{
  "n_head": 12,
  "vocab_size": 32768,
  "activation": "geglu",
  "norm": "rmsnorm",
  "positions": "rope",
  "qk_norm": true,
  "parallel_block": false,
  "extras": ["some layers without attention", "capped logits"],
  "init": "trunc",
  "lr_mult_down": 3.0
}
Each number is 500 + 25 x the weight over its row's rms, rounded and kept within 0 to 999. Layers, rows and columns count from 0. Numbers have three digits each. The size before them is the row's rms in percent of the matrix's.

# layer 10 MLP down (transposed), 2048x768, rms 0.145, rows 293-301, columns 512-767
097:452506544552532477514545486560538525468542523464528516433485455433484535515515533451492523493491508484487497489505485457499512510476495527500504488501452487494499507488467485514529498505488507525460492484506507525505494506509491503520516516476490521487513523519517562470505487527502512544527543500520516494500525469527505541518523496557491465504464479481495545484484482538508498499514542484515482552508483529492525468531498462512509503449491506502501491476496461443493479475500495480475504477499489493520467462539534525530479500473508418501481494498505498510515511501535497496491489543451494532489465468502574456492511472487496488498529477469517549485490523494476497514527501479488483494493517518483435465462543466507483480489487467516469515508500553518490497493527507
105:500493523488493498502469493480500502484490482452509529509506474533485488472475556485518513532501541474535530513501491540511513523532499470430529501495477484487530529503499500509487511499487465485478463491504534515481465474462496504526496490492498494511485487465491447497484493477487489500452485461503527489494529471537467485477524501529490466496479529510496484508484536491491502487504491489472529516485488515456525507483496491459527515553483521473489553489514486563494435497449509513454506494495524460479510519501500542543537512527475457491503520515521469524509486505537446511483500516500513518462523513488473517490525503521453492539499533545467477537496464483474519508501539514518521551456512494483528480490514551526495488520462450467468526462486539493476512497497499
094:486534504465505504505477460506460463547516478523472511495462518520486486507472469502506484465484529507524500465467521513446497533481520477523539494522465476490491517501506509516518486474497546499493486489537512496473480460518490473489465497498478523532530481494534514470501505474493507507513516506519507510523497517511462488531512456550497502548525503520508532497476535466496500550516520513518488473475492478515485449507498465535530487496528512496456530502478499518526518558487475509461518476461501516512454536482475478484498465483517454507469496515516474562474489513505501486508488481512487506500501543492490492522477529522461499541466506478488525505495509529485533481508457580522488518437533529443495523567499512478498518528475515456470518498490513496511516486480485
102:505443509485478474526480543471523514565554449497501488495468494477529536503505498519505521472500488489500492517489533489528510481518494508488516463518495492462503475526528428406498465519512505475461512514547491480463501478498500532515536502507493526524532484491551496485481523543485469507472475532526492472489534496541547534443528525483526524521530483510503478475453508490476483503470501472525510462487481477515482487487514498510504514530536518517489523516477508483473537490524489527510504458507537504506496493527545518498514478517535511474514500510516464456497551443477479484511474529526522501533569474500516499467513496468512520505492506501484470501503515511493492514459500523480505492506498512518493491497465532510516468506477513494499522513515501447506468445517471
097:505522514504496490474479502509491526491512499506538504493461489510488531505509508473538487482496488493536501503471537536536497510522567477534503508506493479502524513540522499506524498516511500524506528532519460521510487507496486490486469486526467491497493473498488510501496486524447496498498478499530551495465476545459490480520512489543533514545495547511487510499486508483482526547495517489512545464494491456510522514536479488492488496536535471478511489558527542501481516501521505483508505473459524499509486490514506520468508488466494465467495541502473545506459557523502525481445481520561512529485467454486487489468463467498490492549482507498490532438498487512511517472542493526525505507494472534535533493539471530488454509531546494499501481544506543507543485489474498
096:495529551462522472486501498549480460495497529533495519475473457484487517504524534504521487525473463479470507451486499434482498507499509485507507552443475479468478482504491476475489517526507523480535486495465520528510491491451540495499509546547491461556487505510492498478467496499520513528510469490418506503481535499510500525530520556479517526586511483431516469464551496494499537496491469476491520510533516475476497494449522481497452488498515561540523480499485484521477510470482497532476509528475493524489508527483539466541488489501480556572517517473529472490489514533481492497537507501500479495479512480486516490491467514480489507531503474501519529512456480533505541530487494489507484457569502547521476519479491521513516522465466483501524500457525506425487501540524442
098:497508453569522520479502503523502488489479478475528535489463485495497503519518506509442483492538545508540495514501518501504487525542530492500531565469505494501501472536523516528453466494518475508508457516478499480473555494488548447461466541488503509497449470458504476496491521462524491510519476517486435518492532518482479484500515471470498504502496469518515508491524505522499530505470496517497544457497504508478490528478497512502519470481531535532497487500490527465493510492517469516466483505512498482492458489514522530506505479508518497508526504498499485451498528520500531533485502487507484493539501497506478436498516509531497497446492490500491491504503458493511531504492498515466503494528480519499506525471477522504511516481500495536498487521549455531529441512510516
097:485472486514477529528504491486466480475501488489497480496505505511514503502514499514472512489538491513513486480519534490476504516570526537514456501524512511519507508491503521500497489442554493493472497525467483486505484489496459449489490487468567488496504524466476480543488529471490512493489553511501506477477482441455488488535500487450533537535523470499494506529517475542516490456518520520471485537529468519489515505506519473568494475457487513502504503495507493519504477542486518553556525522483425499525492546519510548473482458530499496518505499528503464502515558471489454530525525509493517516469518472493513514514521471514489523492436474498561527516528489467516555469473492485524519476492484521484533484498502527524511508474475513461486512532514488536504449516450492
096:516540497515571498508490510501498500485532517507497486504521497509485515514515523501498479479516502479470474477543509503508474513470486521542519516488545498483479482525504540508476491506518496496544533534502504551546475476473476508530512496522508525480434484496516492455529504535470498499496509481447548442512531491485520501488474533508540556481486453482507504494472501533484496486496505483465549525509490501436503530493513473471495468499490542447525529488497531491515534524517503513506511476494522498509547477516494489538495499494443561500514467502490490485506541501523520477508462519527524481511509537472476507494482513480484501494478466504476463477483480480462510534510551489483559524538499517536528469459568496490517489468514560470463499567544484497481495399502483
# layer 10 MLP gate, 2048x768, rms 0.0761, rows 294-302, columns 512-767
104:509500507473448521499497481530517496492516536489539521498443526474501495508474504528498508500529561490520500471485474527552469478516471523524484510529435497483540536475506526492465437514555469462513494498510466467475531530500473497471523521493495474482494498496494533508489482508493494496503507523528500538539520495529520505494581471524504499524520500481529532522515499517522494475458525527512511495508520457491504482500517441492509496501529521467496524535487469484520528503514517531521459477531527471487537555442470479475543506523478430522501510483514486513475438544487439480481526530482489473548503483531497455498467520489530496472459487503544532491557484482510505503502527488509495496463533547493486464497483514520465510530491526451500453483504466462489499494486521
099:493470502510515531534485509488427507524512541509514515471544503512484518538478483505507536501529502514509483553486466500492491514479471448534492502515523470532506490531512476502524476548506473501488468503501506524560518484503475483516441501477526557538545523502443521541564481467510490511451499489502512500520494476474538521513523468508516496493487527529510474500509530510439493495482508506462523456494457527490501509508499504481517481484517476498503489540501498460520478497488529506517515539514507527516455523521531540509508509503497529477482490543494492516488493531461500477503533483563489525513486490481503514478513557466529502480498473493466486506517502495479494521493485450463503511486532484474514519496544522498458489491479516504481490528471507503494489536547545
098:497488450495475547507503462478539517521483525522496529498481491489514484488504564525505493470496494498494537508491490522504498526523483492441520516489523479494525515481495458453453534495519460482529506513505542493480482484463471525501491514530488502496497480503504511524513488525524503505540490497544486475459546530461474489517471475472487504488483446466477514472511486477534498539493495519524503486501501440519513477487449440475484486492518444489469489520527512513528502474485533467524510538488511537449525498527494461467475520506542504496450489549469517460474521493490467512515486515493503560495484541515479474465483513488490497577513482527470460510468498502476513467477490498547488506513508540494492498542486488494516490440471486508456509493489504487485471524506491
097:509488469471489483472455480487493463516560455483506509514481513471471525477541438502506488560501511474511500537498490473481507457479467499505490479489447470494528516489487506521470454529530507505482515488494504469479490522484530507518507481561506474508509505472438474492505502474474532531506511487498492475515495518494541506503477487512517450504473470498484483500514499491488464534502440485501514500480497542522503558507483519478552525503512520468479453531510481542517507492433523488535510525530525486516494511516517474532475481515525514501486502513520475541523520482468499501485543499499484490505524510484483516501539470503464509546471509533462554489501491475445483504468495492460457471513480577489525463536503497505533489524553493478489506508467525465480483506510523
093:529504484464467504496452503488542488498475505489488534514496497509523487482478502501476500482544520491449549511507494497507488499506507499495492480506529531519501484482504505541486470483508461457521461510491505503483497476490493515549474468517466511470486503470496506540468496453464516507476468469483488491503513549483527514505517471520507443515504523494495516469454522511474541487538508508518502514505502519492477516496556543488532548485483469502475531449481523468450509505502497507503534524578497541486484513485485505539493500521496512512501509452517459521495498501503531558499524518514491514548520475512480486521450490479510453496476489516572479511503515495452517490530530512490530524493492466533501479475523542520465469547497521493485565457487516491465506563517469
103:497477460484504468476483538473530532483508490456502458465457515484470504483493483454520518552528525498504497420497526497485525524516495490485494508505497480462463500548530507483479484517509487489598489490503499493493532476515535482472495472531494526485490481508486514514493443464532479504510452499467556545536518505467545528495534524485589483521516513537500525485488491520480513521471505500520527489524526463533495537535513479466479530520527545479493508479461527509499518468485481502518502504500498488521478475527531538496463476532494470432454458484530468490511488508475490463506493508512470511525497529475507473534475491474528516520520498493530497504526513436514468500528526523492531530520499455494508504510484544447484453521510491453537485495496465462483535501488470
098:491510508492511508516555487480493489534440515492524509547514474489481472483524482519482465507533507531485468521477533500543495501534498448488522483507442466523453495507547488493477494491509516492490509478467516499470506511509476489473518497483481487486528519513485524471504501505481525525456506485475509490471529504506508520495469485517514494514468457514533517475502499550487461480479480511579490479550499501488477541535502478467516495496471504448446543515532479487491549484491495506497537506482520513504506518520502480459499532478470490527444456525491508495512483539522533519450498453525464491456497514465500486522447542497536499523467454530531539523502452456520474517524471485505474474499482464533457495492496496495495471489517492466521504485485500521489530539486523
095:502532496516498468471551494486538502497499527490504482431480489497490492504472531540467557521504507492472502519526473557538445465513487493493510492528440485467493507459493511496502533470512492490516480534497526517530558530517505509521539480518485487499469516496511483550469539493510517527517477489521504503486499521508507508506492523483484478465459462489511457547512467513516472484570503503534509499498503505523489477473507500508510488536458503483487478492459543518537502484494497529501543508445520518502493483500514511499543518465493565480485517466487522482472484481484483475478486536517533449470509510494505485497492520498510571488517489499548502527501450538528511501535546543471518500472520519551507516514490507523478507500471544477526530538498502492538481480452491
098:482502462541524491528465511463530481500530469497497508533513493485497476493508494507483488501501441481481512457483564525493542515513510508553493491514499520498458487489470535508498502510501501511499474489526525516482507492518521513546497515496443477532497509461448482531477509541511537507443491519514507469473504464484540469490473521488516530505493476564520488508528489516508522525478474490499548491537475491520469513525498497504455489526491539466483530471468497492453517559543483517536503485507519463517508509491481526503496514479497523503463462468519503500494501570546539482464498557512523495479529474473485489531476497484509498513512521473523507489513564458497524514517517517482472523480462469531500463499503459528492540515478468519498483470488478514519519524509497
# layer 10 MLP up, 2048x768, rms 0.0825, rows 294-301, columns 512-767
107:470498535476478480489457484508456492477532492531501516485474496518487519491528481524518485488478523526506460507540492517513537497523530499460508508488469502544557443511504493488472512498484499516517530469531503421487497498520517507504526510520509541494508499504509513483521499535467494521510496499536474525505516553522475515513468495537512483487504469522484476531522541506496528529458515487532516483485540483504491478511517535547470490506514480532504528480484553523479535518485477499507500512502487531491527450508474497515501464476542513507494501508500463500517523472535470488487496507525483551501532486542497537497539474490536523518505504507523481498490495550481481455486503482470480480517494510495503514481508475482569469521491486465501501508474482447505502495491485
098:478588510526494503506484437510479477491518513482519503481483502471519505465501480506466489502492522515469495557496528507524526530468481479517478553504499522512514516527485508484508525539489508534497529525504502525489502472448499520475499491485498527456474490534500492482505475442497476464498481532510505537473553495525509509488494511446499507503456495488498507515492493481515465498511477502503480497464509523489499505505521508489531497517487466537493552527506523521512506466530504489538485499525504463453513490515526526463482511505494537478493523509527521499519454472488506468525535530480488485522492505478514498500506521493507502504534521505504455460546529504524530470478500500493519517526530472478526483519489526500475520487487536562517496496552488522510484528476550
098:535459521523467512500525475502507514477423441437513506551499473503519451485501512450484472481517498486496548480479452463509486482503493504509516492493500499479496476480473491521510492489489529519489514509537530470527536499464433501511546523486535491480524497460514496494493516485481485454533506562466460469499513480499454541495520489476475529496483501540447483481561538500499469521493511510501452486453504524500485433508523517538479508519455483506487490527545490493508520508529509508533509503479498488502508504496496519501529445502465505469475484477494484507511528502513497533494505461486510518486456481517520476483507554547467485484492553517533532512478452527516505522487498476508520501457464526518542532514458492552434467505497466442485512515481474473470481494508474
093:478492475468502469530511512503487480490468543499557522510480499543514486494496499523477497500503496461479501508471554495490496466466472515502513493516484466484423516515480484509546529529490493497515523493499532488494441500542525475514440473485559462499523497491458547529469499471471479490466464488503475506511493534540473484497502484470474459480497525484528540486511464521492506489508476441528518529487505502497519504486504490499502500517491506563490483526469456486522502502498507538499529520480462527492472496487553497473505536525486529495523444510515513516505478489490481503480515527518506510462471486490508499472535504499483495486532505512488526527545542533502506509481474489488552499470516530510530544558504497502480490517494492498528473452487430468488527506490475
093:519524423548470517472481534484515529516531464490479449496461570548499478493501508476492498512479521513550545485476456469511495488497479475528546457496507516505500533488490528483516483525485483517477556485479541502584510525573486500535529509463504505521495492571453507509537540506447490504541505488499464500492497511530519482504498492503472498485460520485498518520491515494492457509476500538516498498486514502456514535550523497531532535502467468509478508510505483489522460513426498506481517491489516489529472484509506507509518502527502499485499493526467530490506477539500496494491505507509507508499466489511502517490519483533546491476486556476486523510472539484501488507486518486520471502501489544488474488491470523479473515488486493498501504540548531484541519477530572
098:503521483486543515485535533465502485457503472466486503509520482471498515486489499468519461506488539511497472494514503500482503511473548473508478535493506555512466484536533490529461523511471510524529515478507477492482512475553504493480518547513516482521516531517447517552513514491529472507500506486538487508524466519456471496502514498475483483518514500538468531483476534513491533488476482530505441491480517478494506471500493526469506497529521525496518495484475529498481506499554507475492495510525496481509508461514510531502474493470504530458512488454462501496521510490492527475529494539496468494488494482511453488503427522493504470498527512499541472519510587524504480480526521497468513455506489453483483527488575528505495446560503500532510489487513488529457506495506538
092:473515526491548503483493498501489490457497510479520529466522514501477474507479469537526496506488534495516500451461454458466519478499515492492489490500493502448488487474452496509470488538514486538540496466480535494478511522534531479500522501481449534532492485496484511491508501448522500493479501486446508511514478547494455519502514527535485487501482502466481483502440490526503478496493491540496488447486500457487489474495528495501512458464529484463459530476481535482515488513484472518483490480524497496540482498496481486510516452521554471507503517490497466464554506559499511542499528508503486507551493509458512485488499558509452524509479514501460451541487502532461488462529470519479533468501508497482487481440474481510558454463490467510533471510480500487524519424482543
094:497529480502511490486482523492482523499458509534481537483523483529502451507449470511535523530521483513492466481487548480501486505490492527520490522531558498477491508465464522508519460520518523527500500491506524495499499501507522504495497524489475452514509512536531523513482469450512501524482527543522474529485519470527505503479557513500514476532465514485518502476526524454480479529477486500451478492489517489531512487514473482468512517503525480487535519464508491494462561475454510520478468550517492526509529498531508487491529515522521457478455544549528537479492466491473483484514505509480462475507506467479526478555488481527532506518481516484494537479534491483485503489506465494477476509509502560444505490468473505498473485488518496524517462471500466526487450557458437